From a checkpoint of a small transformer trained on Wikipedia.
Size: 9 layers, 4 heads of 64, 8.33M parameters.
Architecture: RMSNorm before each block, rotary positions, tied embeddings.
Training: a variant of Adam for these matrices, 301M tokens.
Each number is 500 + 40 x the weight over its row's rms, rounded and kept within 0 to 999. Layers, rows and columns count from 0. Numbers have three digits each. The size before them is the row's rms in percent of the matrix's.

# layer 2 attention query, 256x256, rms 0.0642, rows 109-159, columns 128-255
088:431422515461559592531480550502578578478494438419449532523501444460513489525415537424557473551550464475544506463476510419558409479518542471482517514497530473551562517549507500466584557535565520467464470571513451515508530508480473440586506503523524493535497491507507569542544517512436498528513573523495510474536522391489477518545488494489497508449522446493532451567537512549516478535446
093:419522527512418486534516458407498533508556530478536505463520496479465532403510490533458449525494472496490521463512528488504496503460434459544462509425529471495518459467421479507482463441490449489536480521537480462487499533471473481473495494493447502474440540452496524441492527476439518537626558519525557428541415450523467479476451477517496507537436578497497422468444505459482553479541
092:548502488511501504467428530483474490472566491477507471584484518499554499538565499508528487400485554458484535545525500465481535545454512565509447515504504534480563469542467536501469546526569501557472487408502435436405434538556474465487530524498529507498506537545456512525463523540557501507403586471513487513463492517442509504569463516497535565532543558495506557481455495498559504408433
088:511536487500507467501519507546482504557499553522533534457487498510425547418523542484487460461499536519512517466458473533514621502525487518540490512539465519514452499428435461526532446518483495518579527524483591458532534524536475530482485439527511559459489469411535488483582450521505504471594468517508549484529484482488469515374539490575519434513475483576473470485550469498465518528561
092:455513527463484534487511558528495507491468514454467598512477527494507477533527536452497457574536438430548528538543515456524531455511525429423514564535526514568456480506473539563523546511550556531493470465509575573521509547505531525466466441462515515505529517523443471541500460515413476495519403480521513471485524509451557559533533524476491491558570471535458444512503588479562476454443
094:583525444528464475499541502515397471426531486545456515522445451468517511551504472505504507443456504416478517522464565497450505474491482525560476513489486510551493471468517545511541465491544486503524441483556510484500472429482516428437441473476488477474435505498493489527556490516523555517472457489497470452539472575519478509488520490472488550498492477435445441498505547442536500369541
094:486476430482571523453507533549502515420517492465441488510514496506505488515463477440471490492614538500517507575543496474544523508521515530502511501461482524526533514484495533400501584535515441511437459535455459435481431454403509543527469513466561498472501488531497489562491454552573452477475540507449459584482568491503474483538553507437529582447572464522481445498394491471540478558417
087:540503443519508446439446492494553537501460526517436515514502549584530519497473512534460506517489505489464535484549503484468501525528510427509479449523456521478480524488508522574405414526503490451455417505474540552460514481566552567520536580511614528514551468524427515482428452448501433464444458524515481463429594551456562515493570558562488478533523521472490502502508528508535435471525
094:523463473552489454514448466514554434519431515560490532539488544506512580544601462492517430541489421507525438489526519506552543436532502514571534539544548481477452460551547465553459416491490520491533523552474520481455524511549500479467481521497510438536551439487431482451468512436534504516495474492496534559529553529538518494500495447499528461521513501508500574512511451494516478472477
087:486506484577526492483529455523513485555475537507473481480521467496476495531468496498532556454428549424496490519520436500573544484518556483405519451470451473478420466510499501498453489532522458529462459420497517480462540557518574519492554525548497523462481501481491451426419475531493463503489521513472549454544538561509502487476498602577530567492471505549485565426512472514476482524470
087:457546428514505396549549464501501451521434496573522495494473524512493494542540501500539469470464519482456507475468493484560498483537539465493546421560439455475360504471522431499447496559466473508495508490529511511488562532501480498488540495495488524532492475528533560522415499559547438527417490493481542458511508507538523486525545602456507551481424502483511537551507453532465521521490
090:565527516436457458507506462477505407504480519559503503508444504539476458478475473479465496485527483496471441407500489546483456530522520480492504511484506475457498508551498507435542436523491519478554535577432473470512549544504523479487499574492480493517499504461567441518488438484557453502519518468480441476509450515572517473456484557536442472521499548532455527537588495473479437474599
095:494537529510536519512538516505465491375536484438528552530460456509504475488486564526494447497511492485516498520489483446522513532503538561529563536479531560544496548566468464523536447476494477496496496505479422464478474523544423485517462479545539492468518459529472518561586591560588491477437502510500473485520468412497553498473520480505471502503476564447532490573565460468507499496437
094:427489484433470533552489488470532577504496513454468554469514483450528532538513533476534505501489533479544473542502515413423497543571506532447528493483512521519540493449412502574541436487495540520498479559530486598490523520506523517441560475477468436470549495459447544408498571473407508501544553451483503448515427456612490558476467449484509498486494492511539421542515483475513499516463
091:435550539484461563521495506467506475453486443497489584510554396475388549543467515484561457494460449477513435474519530470485510481491492515572491548572514473546457578487525464486505547440593575558521476459607531470482537419517426460510459421537438491570573527452557528512535558462508460525497535465458507463487503502469471546470420474484491442483470550520565496537520504518494477435525
092:443529464515551443529551455527498529480457460452528545575438557489493573466511480485468388484496480476561540512489497496484541360500550499495464444504511493501495477534496511554493498550483509496533465504497511492533468509546470436550443478579575565517498507534477541542563503532491436495528501548441472506569535438441451541439535513573444491491496452611523524509493526554471515499504
090:478490492571495558496469460500529588420468467491482517512581530513532540512465506396515588496525547506480564473545512454544427477555496518521519498483460505564496553514473577460534577555563452511462531476440469490581499475536480477476528506459548562488569456580493519480477578472421417486540494483471525510565506431473540555495513438536465436494561480510537498541536456465476478487453
085:499486526480460475461483500509525487392501489494482498489506511530473457473459574521532505524491476410504480514481521525491451420540484504522495523505552509511525477522575447484577453479532532525514553604551416508498465501468553444515505484497478519489495490598524513550559483466514546489479494506498459486480465435469490544490534529450500562532565481470569498511542497443595440471520
086:381463463504526464456500450428475519517477551496511560483444586517529459484518502430458513475442488484499512552512521549501534499514507474585541520471518512539448448426437459533488500450491477518520467483540481514466484510482487565540482461469509517556531469481506500463516523492513448548508533511468539436476514477491524443484536474496506450557392516468522450426485499542506476521513
075:504485557546492501518490434499448505437539533515456477532485473422480526528527555414535491501532577412520483540489525602460530478508533541552526481475581416517520567474501456548547514500511531512460526486505492506506486484514485513487448498496526542446493507463540513417423486489569443522510484542483477516478489501529447418583468503494540517494507529465422451510529490513467482521491
132:531567555458511453517420469504518445425506523526564526512510479509489497520537476572436521428448496511447392443481472573448514576485428408568510511468557514447512480492505496564497532467449424502539533477604481464412482504502540514454538519488484496483526504479543439453523538509541523501489508481548544529504510510542498448457427537462448510515464514513458516465484458492490467466571
063:525621499568536504604499464470492466483424482473523476461538505476454438502524622534520514452499561463458461417478457538504503503432467489526514470478504553393522441501523541486527561501483545496573505461535417457582516521509502513490523527503458500536486499523479462531494404455533478426457474428470423448491476498509512526515471575555480472522498539434539534485496474483465492551492
116:461479475512515511501564529508511580520466432470423467474499523492548514468504520436539514552491492487516617521484503410506520466465556533416483532496452477547529479479507477491550451483534548457442435493437510590614501526488511515481493515475457484537482522515464552522458494476422503514528501493454493447501462478500513573550553472513575437503518503455545507507506517535543557536537
126:512481491513531513481592503528474551507489465524455479465510514526591526443478517487523485549471507521471594518479526468468522468473495510415522514499485421524552477455461486530465383453459550533439455482483516579574486560512546483481471442503490475499487528494494546482487525534453518497512520507458549439474489475507512551537525453545581483501531548435487515489507490507549570514571
199:493508466523527504449545525504474497553478470488461516453451463568597492468474493490515471549466511509455570503456527427513526429509512530452486468539472471566528513430488450507459427416478537527453423471464522567546519543494547471462484419513491510467459503479457555496450525528463524465518521502448540438491530470475481562514520465543554504531512525450490517461470458521558529487554
107:513457482488501399582549449478480532486476525490447497518535520504472557486558546491547442503553471486503506554508511502511468469484483444486451473525477455445500420512472490437510477551514489491515542478469501547547573559515523515551440470520539507503574468526415463419487454431488550516560466569472482527491457494478477534530569490548510522426513497481519536524486474448437459524569
111:497555508501508489465433450510554522526563484507581472426447539468537530560454515477454528451514507466476450479523488560495520439566508553522562546476499503488481478493411485476531558481521505481418483548470462455417455499466502496470580527527454487355495484556489504539462521487456484533478532475457536457534474502448493516471524490442448447512463494485450481509497533492558558447480
146:520539574467491465520405483481510458437534505536574518502483460481463530505504495562445530425459507553444389407458466553465506541480434394574469479447564542446465458491465469565459517515470460501585544488575509484393469470467562480464533541541487508512533497501536472469549507471525525456485518471550542513538523490503462468444431536505448520524446483532474525498458441476454444454572
075:504507513461504551498501591493528581540532501438480525465541605542580550417528461553526518444510430478551592554528476381497449485512543517463465519461465590532497480440421514499481462546491557486501449519471484526524494514500437511576494487511475514557493504522419539519530529478432524513508513490499486504523478448437517558487565475496567459452535510497567534505486526477485551530548
140:548543529479467428511432404525536406438475527508586521491487448477409490524542500528469481476490487528476382468494487561492506556504445448580518473501556525449505488559533472507500556498512445545569556526600498457415505502497516504492531528504502492464517494505558411454528482506546517464482479510520490555505511542518511439444492535457413529507443499541444481460501451512493445456496
102:526556499503494445474487400463533433447439513434553489486510491459399426532544518454516510470550508513534429500516463550501473561479498503573485474488526544461510501573524490465527566494541494507554600579515440459459514476502471498533480550414484526453468523532511454503500463499526491495447486469473442552517538529507476404418514558475451531518447540543487523456485487501462467457470
114:515502524490501460521466443467506476469483527435558469490531504425397478481557518474507511464530506485466393433507512532524498523500494458524509447513512513472503505561492512483534543538504520488596627629509504474466493439491483527514505577473450526428486533526535453484550468527482516488430504497490466519547556488497473425370500597481457546496468506541490520475504504483473504544496
081:461536524440433505510498500489526496523481532532522521500517482498478434514522490419493600519591534554516477525473447500509542579537455509460458499450516526475468505546443544543552505500502526481535560509453445498518459486501515472522504531497531499510474507442401480414537499512397482589437471511504494457566459514537513534448512519484552476514534440488546523463526483452502492501518
095:496454470526506445511483520505542523543441484534377558558509461508509544514501535504560489571441523443495499508564526516540508386547466519556554525477534517529497486520546496471509547538485486456462485515462559504496583489589510585532448526541511486548519497461531435498451513502449481479515547556497556464558443513500470446545507493589447446459418421522540526497483535481439508513473
114:539471477595471494479546592498456546478521518510457533491476452512528519546454510558509593508447526523513488466502417505490500451539538527463462445553518535503557450507520488554526487531493441549447513405503546496485436484543464523498400449482460487530502511472494509519441558482430445487491577519513476466522461524500489529565499416513488539499493500549459411521549525528471528483455
095:459501457494471503520533478568463522493461537524444534553536535568530486481512511532517414477489540554492520546536553525494461450508459484514547492571510442488442528431477534501481524520484465548453516432431546488540611544556544506476482495524516450514568460497496511523491442441480482495469524581504465561468549558548526517580509487586512469456506389538470520490478490462433504458461
109:432535495545504519494524527466533545509567513490487515447501506501534534571453520484417505532522464497505595553464507484443552471490526480509528552440566504541584545492496508464547568505442474510462497478480508482462445514527491593565445478506552527482499465471507498423439494514446496531579455486477544496492531524507505515506540522462498497499478468530525561603501532496451536554404
120:501448471468481525506471450589506518540439420544462473590492511544482481510477525440473542585512389466552518548441530487540449515471441559494519496473495439527504537477477527463460527452514521490528506475464477536487413568463473510478597553498467449483540486441495479460463499476480448503452465541518472472583487509552400511590455454502538477567520452492492515517488492506514540483437
110:490523538519552506530462546520513551460509560426565537604454498493522463533550498503449481436511483472421536525520502481490489535488519518483421484472539491466482527530567517537477496537515425440508463387476527498496506467531464441594544498483592542598526560542515530468511479491476491559522578493510520476462518429555523577444524525510544447435499480478536428484452521497473538461493
114:437487506522501515496464557525508536472492518536479557519431401486506473559442470533502592415475484503509485483464536455448503553562491497490481508517537475514565486493476503541485524519504475494548501491539569447435523558571484463537442482491519528531593526450448526507477487517421434577577534458523526497507431531552534488439504491455502469483434511476482488508455474532545478451543
108:521511521626531448510542486435511483478559489525512454527521473447463497545582451502552521463530519505508464532573497486442506569437473457493477495521504517548550494493494487473499459525465526553497470451526507512522499461483486474448468422549539441444525487506499473493478515485542540497571531514474475545609526473475510519497519472512450474533518456507421513504505508527492518515532
105:472501431516580417454556510479478519554486499544407548543529443527520549505537481531545449509363478384449536535506498470466491423510551453529410487509535542543527475479515526480503497513494470464510465467493581513498549523557494460504488420501549530546555473518514494494484496520468496504567572537490582551481530520457556483525504511610484495483509417591419507481538534466467526470522
107:508531476477496493444535498495462492528498450511480523438482494492479466431428542536483529541524470462442541507459499543545457474559538629535499495449486493496583478462506539466497543450556482538418549508537444419497454449414497553543495504469487487426489483414493501540458501417486432467535608439457454467469528534527453512433438447572522474468577528455528564518532480467514411472504
106:564488453466507579498537497500521569492468461498479516598512499502484573575456433553438571520487554440579559474508477477438447478485563485471519573536525555501540509488445529493484571510493447422515488495480555549498516558523460568516482461505458514564480547512495480594543490475481547453531521488475497553474451477526500558525504491514497464554569511556466539523533506456497467523457
094:521506502583437542463460546467541511532546531478496477545438497442538477482474463421434547488511493471509485510468507514543548578553432530546542500523519521491513522477506471531536422501471492584456501520465500429485429414505515482514486561456475567501482551469488568496560602546552455510539482480487609482472469443601448525479436545483507456464519522535541530473466474547499559467529
100:531530467492491477465542424510424491480490487514473530542559499540454552497507536511520473510480540525496446482522523478522464472497505505441514470502498450495549474492501527544499578494528445518555425471503585477554597527568528577501476465488555453575510520498486466474464450434475473455552481489561502526442467511454474470531513473567418493467502493551535520556540521519453421507477
107:473438501522493462459514547444488516492532481535504504500561462529453559536532571494479481485474488463452473429516522486579496493466504424508456474509496482518512470510478499566481486446511445527497505484462490564455470527531469583463463437565533467581508512527513512527508535487487446509603523437407516515563486496408560523498512440467438499485420468514448509514496459435525490470460
102:492511516461546447523533492501466493473475523537492524477495447546541513477460475570539442521513465424512489566555535510445496476528523553480389573521519496481546446516516508429469498505505515496485518450542497567527537638589474448492461417470552467563495550493518475527472466437507469549574536518569497485508535526467544507554534393561508493514495476541561479478547430487447481469482
112:529487601516495491474540388566470416457430476452479424462544457468481465456519470509505564543527469573527515416540455508499484518464485526460504468437444506511463504450515486473476434501475540538519525580562371518532492531475536562459496499488486458487459549504491482539469516551522535524525449435476562493542544462568582603453511496496470446456517533453529497479421510491506502459522
113:558464467469445431516512430518560459498519493503542488457504511509508437474432575534524497553539508538462440586510481467461515501433513479514548490515498493459519443506512469431480425519464494495447572492561456543545487479459519546542495659487506546494564434497448471505448527448520503507483505516487451501486460497531445530546579453553471486540549501538459584491474489494412521502488
105:554490551496482502511410504554468486520523564460483498461552473448516451499628485517559503490532487485488482441485488484479551520476496491486518509541528506467575465531511522492483462511466461509513535511492485491501436487535464462504493549436490536451501494472519498423478526516575492544482454400454526489501471485453512485482428496574425487490470481445567525403462464539491477537569